Weights of a small GPT-style language model, trained from scratch on English Wikipedia: 11469 steps.
Each number is 500 + 40 x the weight over its row's rms, rounded and kept within 0 to 999. Layers, rows and columns count from 0. Numbers have three digits each. The size before them is the row's rms in percent of the matrix's.

# layer 9 attention value, 128x128, rms 0.0689, rows 36-67, columns 32-63
101:510436531437527506495445457444519486471470495448533493453446508520511518496547453477534503445477
091:417544531451526509493448485572544488522471467475451511461533490485398497564456560411459452438508
105:524502435506550530548445494522428560485475529529526428510469538557513421529526481491499540436536
101:498498512533421469504465551525562451459568508446458498434552499500495602474462519450500449500510
086:552511511513481474462521478501520503462513452539488463529494493536545520511459443536462565415488
095:505545501502508492468493567524444511531522518514579557509472529468483452521488530498435546523564
114:435505552504525487563416516581478559496490494496511509434498493501482475488395494429495502439490
108:474471483517507524498524583456502476440515542451444538436453528519481494464505507527433448528488
101:523565518442449464429473534522456440497517435530509511485531516445493476498453474487482474515538
113:478460444538480502504430485486491486490459458442558475499551467419577508433523522510459494497466
097:442493443476457451450464547401527477536491557449552543492471502509464507578472505555509488531499
099:425508506551497514539490519508503491522481543556508489516463496617542455575503517505509496544486
088:508511577444577507551470520449530512479487509505482531404526478532489567526493534561523482489412
096:475520507495552556531430504545497487513522503530548463514536489458535431587512503509530599585508
098:478598489524518524569589506570515508545508503509402439487493477530554545520495509488451465529501
097:522387458478527492476546496460520541532452502523566521499481529582513494471483526555535500474528
089:445510466566453429445445473469494493466475507562494498587473504485431507475508473524435481494508
100:508442525449517512468492464584485539475503480506455448463509484457530526514448523477492548553483
098:511524504531455486421533470494546465531467481450458493455521513444528523491459528546469468541530
097:516485475480497527453452501509470524522453454502536443504464475503518494480467487497539489528524
102:459424639491540507463459553561501498496498534509466524541529463474390563452504561400536489494500
098:476550570453518565422377500450528542523469455534494531493614494506467472559532496503560403559509
111:520403452498530531443483466530512503511512479504521546585456505501441568477516503498516488546473
092:535544468513479526492512567398500478449545488517513555482451491581561473553426459521432521479483
109:519495451456428495485503461428531450450481494466461530510486485549486458496511490532448496565542
104:471471571506497542508445440544548515541515503503476504554569496519421493436443501576523499504532
104:533477501577476477502471472555509510583487501542476489531512487494504443510464434493492457536565
106:511440397515516471445508496483513541475571535487564477488488512484488538459477532571498564530482
100:459498512395518515481430586462499551561493532507458569480481491492460499502487466496439450536472
087:488487471467578478528537516453507510500482511525494520490520510533521469469437496465507532527538
115:451499527445424467584437488546450499557479544495498461500525519436476523519553444545542537513492
106:452458507527439418505549512515518511545547505495462510555521530504531612505502458500437471587490
# layer 9 attention output (transposed), 128x128, rms 0.0599, rows 36-67, columns 32-63
093:504555419521552509553485480529490491480509575550518483511529452475467491551492548496482503483500
085:494469621526512482449560488532516454489420532502539561495440574535521388472472478445545558501474
107:540383496503546488411576535459548454508543455521485567491547479507461522516523459507500458503466
101:450566514543491461511527481415485481463440509473446501536410484464542531492518467506413571505495
080:543497463503496520514460511445499500461480466543493483515479473478520458543511464500463447431566
095:496432451425451554583551515460507496519512412505488452496517566465527529472486476530521518525401
115:611468538451520503441507511469536458573501491488512476513483571574503488483525483546484515553521
103:500456563460476529504556437463511485554490511508509510503537530493460494547552554532507544516531
101:489502537481511534561512460528518488520483533431550506508453393534470536435491513522433549517466
110:502552476486550535524480521429443522546574515483507537523512507547531500503536503487517495463570
090:462481514526570518530480485515517492463501499492457517538531448410513503485500494443511526505501
094:440461521498523461390521499518612476463419486533467454551547511459495488462480475445543507431481
089:483468549530526543504496474485546467426433518470477500537482565532514421515522493439488516506609
084:497486519526461446456549550507542516450541452484451600509479505521513578513422475502463501492534
090:444547547519508454464425549411480528442459432468491550505558504485516471483510501477482520524469
095:562505434508459501546476574515456556504502446646482481457535547465473570542506483484517448469498
088:537554535456508468475536457527476490508543493521531492492491438538565542546464549453563508463459
089:525612467503485523514473452441493460506536527550451493443563573468521460570520475517485484472517
088:466574485484478592563459462416430514434554523489462542455558490473470520490482453516527578499466
095:596458518421523477463566477488507470521530510534475528455564548493450496518535548526493471418450
097:564448516541460546497567459552520493504458477570527476386413560456565412511521544544492486435468
093:461532558465472501519566473560486529521504502450498492443449452496490516418446453468432570491514
109:557532513510472555549488551532431535460495499554513500387516469425543512472505519552470439458497
080:499426494425520482520477535511549488507406418503425453520507525457485530557521538467469470473567
105:470526526529471438500513451523452536578512490491455438515522552491511551537498539462511504431401
098:473515450579398506464526614520458446445478524475514580454471464494531565456517475494418485513452
115:511445478444463507487574546495415511442521454513464499473491534466481613510498516567512495493388
105:507485504513469605524472521493477453511501550482482540517543496468446515525531485471480482469522
099:489407424507423559502510496568535466484459455514499565499460575482487495535498489478445481540590
080:445511464548442475415459462450458546584561504471514494548511499501507567472556559505479486511521
119:568462495498584535457536534511554475478504468531499472486536556519478450540495489475532490465533
100:551467501529541580507522551479446475501460453524550427488533436482505436556512486446509493486533
# layer 9 attention query, 128x128, rms 0.0879, rows 64-127, columns 32-63
120:486503415436430522511539492536486521456517502389434545440510469538525535468554484476441470533454
105:474522504518425556585506394514520515511510517575494491509527505461520496417510491453440522490523
112:421475504404455535519499474575503510439520403499447516450455458516489615550523459512460448511478
105:565458492521514576547522444446538508538464528528513448516501564508521498449573488432529547434505
101:437509573466549485543545460542537515467539416480448561435517485523515511508514467515410438517479
104:582472506480540516573515435521564506484416504581508471482469530494478539484467510408487466506485
100:400491495479509474500484561470468505497573479443460527526459485500501443527535453549522539529516
102:428474502463520504525529468488511492443545437503480463480517509460449485574519474515421478470509
099:425525519504529491496471530513492489473598457453447541504524448488478440593507476579478518523556
091:509486467503498491501576492513537542509477493532487437479534484510447494535482542414420461468501
100:526491431515538535543495527497468544567469601501573486517494553476563485430430579453548542518470
092:478458519497581492505501540533480509492560471407495506478550523508477497579536463600548518479496
092:516560552516572469478486487495518551531512491493562497503554521475458452555403549415445515517467
099:389475498497482519590473517486492510487576459426446537511423449499553478540600408609498526505510
106:408511465530400503521453470501526475475509474492505549480435497530452485534518451487510433473447
110:470484451511496458516506469436520432520430409457459500456469460567540524613545508472504487525449
142:384501506445477458481490550526460518433555428462449546445455426505544512558555442540448460508562
070:515506479448495509468547530463514517496483439614545472546496480584534503474529523509523459441481
102:483577468457538517468413468518491501417526428527471460492514459510556526496526525559491520515545
100:536564507512544544461513565458525527506476537481566504527523476496521523489500536425528569463542
103:560465480445398462484527585550455523467507439475474513460399498487548526508493512479522505508512
108:549506488514477500529524498438521431510443489527541399481505479429452495515493452473476428434509
102:487493472524430441501570444491519561518505509515461435531525495499349440472526478506513512506542
103:528518408521497464471603557396434530469513538530543505541535454503553486534500559434487504500529
113:495542495519488554501429460517514495465520527498529504510503499513421548536461522495513470471569
094:514458531526496469529492458470483542450469454511503471543561516543489473483496439402543566421594
099:583496391526500533485468555527474540531477532468545533503527517551527523441544482490524494500518
107:526609529526483459460529501565443562486535516421438529456500464514507603482448516504495493558494
096:521533491552466457455556566527489523437562569485481471503465478470513501455551452563483436451473
099:527471507513486476520584554467457480512537498524466514561560503481430479486484516525495518518495
096:494486454453500460489527494442496601512502469500559490481509479544423444448482485407478515531560
101:524496510511538495490539459532578491523491421523442571511534473505531543504456557412504509512444
109:490496466499507492498533488502515481495440442577537556507476514471450519487469475414494452500475
114:484536528461436513487555409551530482521509563510453508441473496541404540488523465543467454535487
107:465492491511551511559420496487461523494477514499486535536472518535513474494502484479563464536514
100:490466561520547568506435529493495510486520435544465523497491537495565504509474461521468539598494
105:472484465563457470500526521538447517552514548518528524529525492433408396484475481521524526485526
099:472461471436555491512451516452488447577547498476469453567445490499475459529537493564482451588481
102:564491475492441521504538485501459541460458528536418520477534528521510514540515502422450438434487
106:453443473548428533467502464503522476457450517594485512489476470481577505508505492463515486529534
103:545486506514616464412503530497542491478465452472557566524545483447515500432502453444540512499505
102:503499500543536491562452487533539507551478568518535488434554486534416520428500470565465501504527
096:485500532481478501510535526464521556491553436497505522433522514502570463534513512508550586542490
099:493567435487484544491473523538469528547443511475445525458527486506577555435575489506456449518552
100:561474529462476523438476471532519556505490560545410501556594466509407465505408471432465560533551
112:552523548496465558414526451467479498410541456449489490448486456451506586491551507484553467504460
099:497457485514510503511549433546514478401507473460507517510501508514555517542439511530534587490542
103:489542462539561511491506511498476496566443501517468437547570520536405440599483607365543507511499
095:507455504516549544553463517446533504460516469548497516509551563483457515519436447541398560416519
109:478463484473514448500500448497505504527465460498512504476567534533432466466485495473510451513563
111:509533471497485468553495484504480548517522503434439508491448530519443476565506484467424528550423
101:600458438516492522498503465514421576490515484421515499437525540456527549527491473522575477516517
110:511534503519565525559580460520530484446534514558515494494491485514532565495470623430494472455525
096:501578547481482497455503469559543556475508474457501488463518494546413531515481479496534427561480
096:435514464490546442510554400513479542506521511441532493487479481485578499548534561480586546482527
090:484495570522541494585443519513474466536476504449605530464437534445536496456549509605509506494502
106:443524530552427526392485510605489451583549549512447486491476471509394498525471479527422400511498
093:508553491492535518477491461438540456427499494567562518506491545498510512523513493571493449513462
100:576460498516539543456481551421550530518472514499504482498587541521509493563450533457534544457449
102:468491519445559527509363541503441467521503511469498470471501515507531503458488430525492519516516
100:469469524481497463576498467526480520499493515500505437476431527467560570465506545540571584463454
103:465461477545473442591599495507454544456481604477509523456465483468552459494439519443529523498534
106:529452519574491505501418548546523434538536528584514484572505472531407577470514425530520481500526
097:438540545590474480478531532544447461554514467446538516470519531494459505496565466454528466495501
# layer 9 attention key, 128x128, rms 0.0867, rows 64-127, columns 32-63
110:493425531525537498578498402458472535506502534549477428463583480469537515501516462483554516507492
113:486512446489567448486453492504470585501478513457543461487499538538491495501502554508519512473471
115:481553516528550464510505483569438564433482530508442459442515542500448451499491495474499503448544
110:449504517524472539447465551497505493514454428489515572550458505458482530544571509488474506484452
097:439519470518535421532463526542438532534463484459461501466488525538507440567540473471507543485555
109:445479430528492504486529544446510455583531447464535510536463482459527538506570477511507545529429
112:477550526492541476493511496527469503533497561469473470454504495575470438543457484456507458458552
091:476521452491553446503522501578444579497516461445473486436462487584526531491528442467529546460517
100:492531437482535462542462500555416537442500533445497503442472532569487496539547440482570523430527
081:526419459494554440549539520524473520484484431524411508408437474476517536488564508503500507482479
079:544474508558432563450502512486543490521514464547585494537554476424504502495521520571455514543476
106:445557431469521509533484490457411555442541478449542454427494585593534537521559493457576527509518
122:543508573483483503469514562520403547458454464531456522513495574482464474537477556464514493469534
084:477552443504528469551502466454427531465518535521458535485486482489521545513552387493507528489551
109:550558436469494480457540443484492525455491489403506534543439437475544453504493471476424536549505
107:524547445418535465532503530501515473449469401459461493509483439529555558539446455466445480475488
076:475513478457578429579467494514460531486475517476402460456456500507487483526506394444538469457532
166:521484539551485535487463418459574425573466555541494426534524493484515488461437575545459494542452
100:436545468529477503524488452507496473521580518400558466579456531575458500475507462494518468539484
099:511521491522510484466494536399480477522497499534514475556529511411485442603533545554477543484479
108:491518552492486468502454479501490461489450483486497550449472411531500474469469500469478418593495
106:499560501500562465500466516604560503477457488510504446498500516454521396528476537530483385487513
100:560456522487470472454452454579534521547484529570448503505514528508543442438477517554518510499549
102:515439471590473499518488525529530501485482456526544500421492479544458467606481484453485419425509
109:524518442427584509494491551533545505502501509544517565562527523436434449464462520550451556534511
095:519475545521436519544416487565486474533447540524472487486564484460475468474516495541541533501505
098:536439471467535421523511483490544407496462469486470501498452504437447539561503523511436535476499
101:497424504494478501486494540449463465456463487418526474567540521496448406582512437450477412533501
097:453497478500498456465489497439550461519514418504494511541549560532547425593465448468527480559443
097:509441532463519495497451525464524484458468454500465497461507557572456517537606577453472510424481
094:479433513583482431493478477513513486541516520468466495426486503492520530532517486521461473433451
100:519526506420465569462545455445503534434399523526487506458493513530533561342524585487523487484499
105:521508447482489491449534505437501498509415560471503455504481473520489508409401507558441502496445
116:507477519501516492489560524624532533459489556555510418541494504480545448465544532517527538497465
107:512426453509515542543541494580490510481581448489548569476505480473486577440402451409511549468546
099:463523442516477486566482494525416489538437491532501540426472414508404521498381523527446507577543
102:554414537503520464541464441537500442468420534490472523530503496471402472486561487544474518589495
094:456524529477573517518521525535495582454521456496437465430504473549558552505459483559521520486517
098:565484542534470550516479526483524572489447489496463476480489489489467462404533506547504522454476
105:552518433544539477470507533559544508549482524534540449527517431463460428507483487503519535486502
107:518502506470511539513489489466500453424475520566453431446539477467544516529427511515499472506471
102:487553564538497509582488518495500437476502531550510571492491548472507543468581503547580571463500
094:551466506524455506539486510512496451572519473597530541413486502530529473480509530493521516471462
099:532467493514434513555524451495531476510491503538554479513561633492535524544557409461506495392519
097:534433544586453501494492521499518472534451512475406464469445573431464447493561480488453462433485
111:519451557536456413521512476456499533467470515443516453554478498485594455569543493511515440500479
094:540523537593543574555393519535444488426497481547562476495577535480491523486550480428499512500495
098:550486534533518529481561452471519498519493439502441514495511456536511501460497515503487524480541
096:446541528578456535532443473566497532477497512610516528488480535483463543483433516568556456498552
108:478535451504474483445491510485504535461510496498500485550528546517537577468531519485467527483461
109:527498462534493531521512502481468525438428453421419538504456527482486541485574493472428534476568
101:556496557519532474533472480586483457458502462514479502443516502523542467495541505485483416555501
112:506456557518568495437546495454506514418497514554542490542539525524513493462493528471544497461502
095:613513513469472524542499526551520541487490528484486481464475534504521449370568565494494498430493
094:524486500392495550548458508523495461470526553579524516526580527497477561493531487505591547515464
088:488533439492507520503507607432423436500593452455582573542508477475490504464523471506510559504500
099:509524474437523518499533492552600547528431482502478480535480553482532393546510408498535492556554
097:484572425512518495519453595483565529559477466506536518559531485501528469533490597544503514473483
103:447501509486504558537459449483517474525464478550515555474531463491550588511452628488472527446517
099:431569516457455483570536469540488449499538493480548511402506468529518550564489445520519449500442
105:445479602485473525538475515430509471471598576550486492527447478511556516447495505600531526515450
103:523383499467461526485468536511517491479459542524522569444518481459489476452584465448489501471470
106:468612457522565486491574500522500494530499477496502468507529576491501431485458499517534466480529
096:515537510456493478452513462473524443449468412475426507495470448535500502552497461537476563594531